{
  "d_model": 160,
  "bias": "none",
  "doc_mask": false,
  "train_tokens": 109100000
}
Each number is 50 + 15 x the weight over the matrix's rms, rounded and kept within 0 to 99. Layers, rows and columns count from 0.

# layer 9 MLP down, 160x640, rms 0.132, rows 128-159, columns 560-639
37 55 68 31 69 62 39 62 58 54 66 45 50 54 31 67 30 51 34 44 33 64 52 59 27 58 53 43 40 32 50 73 57 50 66 60 29 69 37 51 63 76 56 43 61 21 57 40 22 35 45 49 37 33 76 80 43 41 48 43 58 55 46 36 33 73 72 73 54 40 49 63 67 35 48 56 48 55 61 57
45 47 51 36 48 43 68 33 40 51 53 51 39 12 58 59 40 54 58 46 61 35 55 54 54 35 33 39 51 47 65 44 69 59 61 38 44 77 38 11 37 32 63 19 56 41 70 45 51 36 50 43 48 42 40 59 64 61 36 41 61 67 38 58 60 27 43 58 54 42 63 56 65 38 44 63 37 34 65 19
47 43 33 48 38 52 35 49 38 40 58 35 42 63 49 58 08 51 62 74 41 33 38 39 43 50 48 67 74 29 50 47 63 53 45 50 58 57 51 48 58 83 82 51 57 55 40 46 67 73 49 72 42 51 83 44 63 55 65 58 53 44 74 38 37 74 53 64 49 24 46 41 59 13 72 75 50 44 62 42
71 44 51 33 61 42 61 15 78 14 52 55 37 74 61 32 41 63 70 54 34 25 38 62 48 46 40 41 36 49 33 36 16 71 40 51 38 42 64 44 01 25 29 51 60 57 29 26 41 60 42 66 56 72 55 59 25 65 79 45 40 74 65 48 39 19 69 70 59 54 79 58 33 53 86 64 45 54 57 48
27 63 25 56 57 43 68 45 64 48 47 36 59 75 74 42 63 72 63 46 66 35 24 56 85 42 07 37 49 69 51 66 39 31 55 21 52 76 42 37 47 59 54 70 74 41 18 67 52 36 50 19 69 93 54 33 49 37 31 55 42 18 25 48 85 42 73 67 67 49 56 16 49 40 21 45 80 32 62 23
47 70 55 62 67 61 54 58 72 74 53 42 47 41 45 54 58 61 53 69 58 32 44 54 75 36 57 37 59 41 69 46 48 60 38 63 30 52 55 38 49 52 60 37 68 76 44 41 71 33 37 58 51 80 55 53 66 50 30 67 65 46 41 57 53 66 61 64 66 75 56 60 35 42 34 62 45 49 60 50
20 50 52 76 42 46 44 51 52 48 49 33 55 05 49 73 51 57 42 66 55 71 56 38 62 35 42 56 47 76 45 66 66 45 57 47 50 42 59 64 52 34 59 61 69 53 52 70 65 21 50 64 62 53 63 48 48 26 90 71 38 56 77 44 59 60 63 65 58 50 33 45 20 38 36 45 76 46 64 70
36 37 55 69 60 49 57 08 42 36 37 51 29 23 51 74 55 39 62 49 70 25 49 32 39 57 51 51 38 36 19 52 60 51 42 63 51 43 61 26 52 52 48 51 62 65 48 43 34 46 39 41 49 28 71 26 42 49 40 32 46 55 53 73 38 41 32 57 67 37 37 33 40 45 49 48 50 30 39 32
59 36 46 46 53 61 60 64 41 58 54 46 27 22 46 32 32 50 51 49 51 37 63 67 37 45 75 50 81 51 64 34 52 54 46 50 62 51 31 49 73 72 67 84 41 65 38 31 40 43 40 89 25 63 33 91 29 77 58 48 72 31 47 64 74 48 53 35 33 20 47 57 41 18 44 47 60 40 82 65
49 51 62 58 62 51 49 62 49 37 30 52 18 50 57 27 71 37 65 36 54 50 36 62 44 52 36 62 40 34 50 68 28 43 45 45 59 56 45 29 41 67 72 58 27 62 63 52 49 20 51 50 52 18 33 44 49 33 25 58 66 53 41 37 44 42 58 49 59 84 51 40 67 75 55 43 61 52 51 26
19 44 29 36 49 52 98 48 71 58 38 66 32 41 77 65 81 65 33 68 57 48 66 59 42 42 48 61 45 52 53 58 20 79 60 48 99 62 49 37 50 32 48 47 54 63 54 63 49 41 24 44 55 83 67 50 72 56 09 56 46 43 67 54 57 27 42 84 35 50 57 57 57 49 56 35 44 62 42 44
54 18 42 59 28 61 76 53 35 53 73 52 25 07 49 50 56 47 75 54 40 46 44 52 45 37 53 52 44 42 45 47 61 35 62 55 67 51 52 33 69 49 61 29 58 59 32 57 62 66 54 64 44 74 38 77 33 62 66 46 40 36 59 50 41 39 22 52 37 38 57 68 62 71 44 21 41 58 26 76
63 50 62 66 53 57 63 50 59 38 38 41 46 80 70 40 39 45 58 46 53 48 45 62 43 66 40 49 81 52 29 42 40 63 33 12 46 51 46 46 60 40 54 46 30 43 71 40 79 56 54 52 25 70 60 59 61 49 49 45 59 51 38 62 53 33 35 43 64 63 51 86 48 49 67 62 72 51 61 43
49 26 46 53 39 45 53 74 50 62 63 45 37 59 32 86 51 56 49 59 41 43 52 46 54 47 57 57 59 45 74 64 54 41 37 46 57 36 61 41 54 72 58 45 44 36 55 55 58 61 32 62 80 56 54 63 44 65 61 37 60 51 45 64 45 38 64 56 24 38 39 42 86 72 67 47 83 33 58 58
53 41 45 77 65 30 48 46 50 45 82 44 34 13 49 55 45 37 32 25 99 64 35 52 62 64 19 45 60 70 41 44 43 55 59 29 29 69 38 60 73 45 34 42 75 61 31 48 34 41 22 65 57 53 72 62 70 52 19 31 70 54 45 53 27 46 50 34 58 78 39 64 74 51 53 48 57 46 60 55
38 29 43 63 40 68 57 77 58 21 42 44 32 45 37 62 66 80 56 58 32 46 70 71 40 56 91 69 51 23 47 37 56 51 38 42 78 51 36 63 77 82 56 50 42 46 46 50 25 64 65 38 57 44 48 38 36 68 86 60 34 73 55 60 64 32 48 75 55 39 48 46 49 70 45 52 52 44 40 40
52 46 61 63 48 37 45 29 81 43 55 82 82 44 59 81 59 39 42 33 21 32 98 60 42 43 80 14 29 43 52 60 47 49 56 38 69 45 46 68 73 36 67 51 31 72 56 83 44 79 32 48 36 58 84 72 57 81 08 37 35 63 57 48 52 41 63 77 36 49 42 49 37 40 25 35 64 82 59 40
75 32 57 17 60 52 58 43 60 55 48 42 27 47 48 23 82 38 57 62 63 53 56 58 69 59 45 61 60 41 68 21 58 87 30 48 46 25 57 65 46 50 67 55 59 61 51 34 48 50 55 71 77 66 65 41 49 58 86 45 50 52 61 33 15 69 41 24 65 50 47 70 63 61 60 71 41 50 64 56
38 50 64 52 70 47 28 48 33 68 52 64 62 42 46 63 31 49 43 46 43 61 25 76 52 56 63 38 26 41 35 29 44 48 48 47 62 55 49 31 55 73 59 49 60 46 32 64 48 47 53 44 34 43 36 59 47 36 46 55 26 76 30 51 35 20 28 51 60 52 39 64 42 50 62 49 77 76 36 45
64 25 42 69 58 46 48 48 73 26 58 52 62 47 50 82 69 57 24 64 42 40 55 59 21 46 40 69 45 61 39 36 41 51 55 45 62 76 56 59 56 50 69 65 42 35 69 46 55 33 47 39 62 52 65 39 32 17 42 53 30 42 42 31 36 80 67 33 52 36 61 44 61 48 23 51 50 52 46 50
00 54 37 62 48 60 18 62 57 68 66 61 55 75 33 71 44 37 56 59 47 53 41 38 72 30 38 57 69 55 74 41 69 43 17 67 16 40 52 56 74 47 44 41 70 20 55 30 40 52 53 55 60 65 57 51 37 37 50 47 72 57 29 56 60 23 87 24 49 58 41 13 28 53 64 64 55 23 68 38
63 39 63 23 27 68 50 41 29 25 53 77 60 36 58 57 34 60 48 64 23 47 32 59 29 33 50 41 61 48 35 62 85 56 39 57 67 55 36 58 46 16 48 46 46 84 47 40 61 66 49 72 55 35 40 30 52 63 90 24 30 35 78 30 61 41 57 47 85 55 59 50 55 41 45 21 52 71 44 56
43 92 21 52 25 24 45 41 22 63 49 50 57 33 46 36 64 61 60 33 47 47 45 66 66 60 45 57 57 59 31 34 52 42 29 66 44 31 65 69 48 61 36 43 58 51 17 42 86 24 14 58 50 30 18 55 69 15 63 55 60 58 36 58 68 83 27 61 46 47 34 61 75 41 47 57 42 44 45 70
60 76 37 75 43 62 31 50 35 42 45 30 45 60 25 80 42 53 56 46 62 44 61 65 50 37 48 43 44 64 50 46 47 38 59 68 27 50 65 29 32 18 53 71 32 36 52 35 53 40 51 68 30 40 50 40 42 43 42 50 51 51 67 21 64 44 38 59 44 39 51 69 37 45 52 36 49 50 49 86
72 52 77 41 33 67 49 53 55 74 48 58 75 74 53 66 51 31 46 54 51 58 70 46 48 53 53 32 52 61 55 45 32 48 42 34 73 74 61 50 33 42 41 58 26 38 44 43 89 60 51 39 33 35 33 58 44 73 54 59 99 52 51 66 64 39 99 62 70 44 52 72 75 15 81 50 56 59 51 65
74 38 67 72 28 59 85 19 47 43 37 72 62 45 48 33 26 37 61 60 56 48 61 29 39 38 43 47 48 28 30 52 65 67 36 46 56 71 35 75 52 60 36 67 46 57 26 43 51 37 58 57 45 38 50 70 33 38 56 66 49 48 35 52 39 12 75 55 34 62 36 40 56 54 14 54 30 56 39 46
62 47 35 49 42 68 61 72 41 65 63 52 47 26 46 51 49 49 37 48 57 50 62 26 51 24 40 73 63 66 37 40 68 45 73 51 39 18 39 59 68 72 48 35 30 46 55 57 71 43 56 25 75 40 45 59 58 61 62 32 44 39 47 43 63 39 52 47 32 50 55 31 38 45 48 69 47 41 48 41
36 31 54 50 51 50 52 58 80 31 55 46 85 57 60 67 63 61 42 55 31 44 43 54 46 62 44 08 39 45 83 65 60 47 32 49 65 34 72 77 39 51 75 51 72 67 59 53 60 51 36 37 52 46 51 40 45 56 44 54 41 94 64 59 51 87 30 66 60 45 69 45 58 53 38 42 47 34 45 57
64 26 50 65 49 55 61 21 63 59 57 63 49 50 55 38 47 16 55 50 48 54 50 57 30 41 69 52 32 38 75 56 36 70 58 56 42 27 44 22 43 55 18 74 52 12 71 34 45 57 59 14 68 55 59 69 37 54 45 34 62 50 38 54 66 59 33 55 66 50 56 56 27 56 52 50 26 58 41 44
82 77 38 82 43 42 47 51 59 58 44 65 68 35 60 20 52 61 31 74 68 39 65 65 41 51 63 25 53 31 60 35 53 66 45 52 34 53 53 95 49 55 59 63 75 51 54 50 58 39 39 54 48 77 53 36 39 66 63 42 43 57 48 43 59 60 40 39 60 46 54 44 25 51 34 26 40 46 37 37
46 43 45 47 72 49 39 40 49 42 38 61 28 85 45 44 45 41 47 47 68 35 26 55 49 46 50 63 46 42 45 38 32 59 58 89 46 20 57 27 23 50 50 63 31 59 34 43 49 57 63 43 51 45 45 73 51 66 63 57 25 50 50 79 38 64 34 53 27 50 46 31 32 53 44 69 48 53 51 50
35 59 51 40 63 41 45 61 45 58 45 54 57 68 62 72 86 56 33 62 65 49 51 42 42 37 73 57 60 47 54 43 42 63 49 53 82 74 60 39 51 74 71 47 34 42 87 59 76 43 60 59 63 44 38 77 63 52 50 39 19 69 72 59 20 49 34 52 31 57 44 45 44 40 37 33 71 56 56 47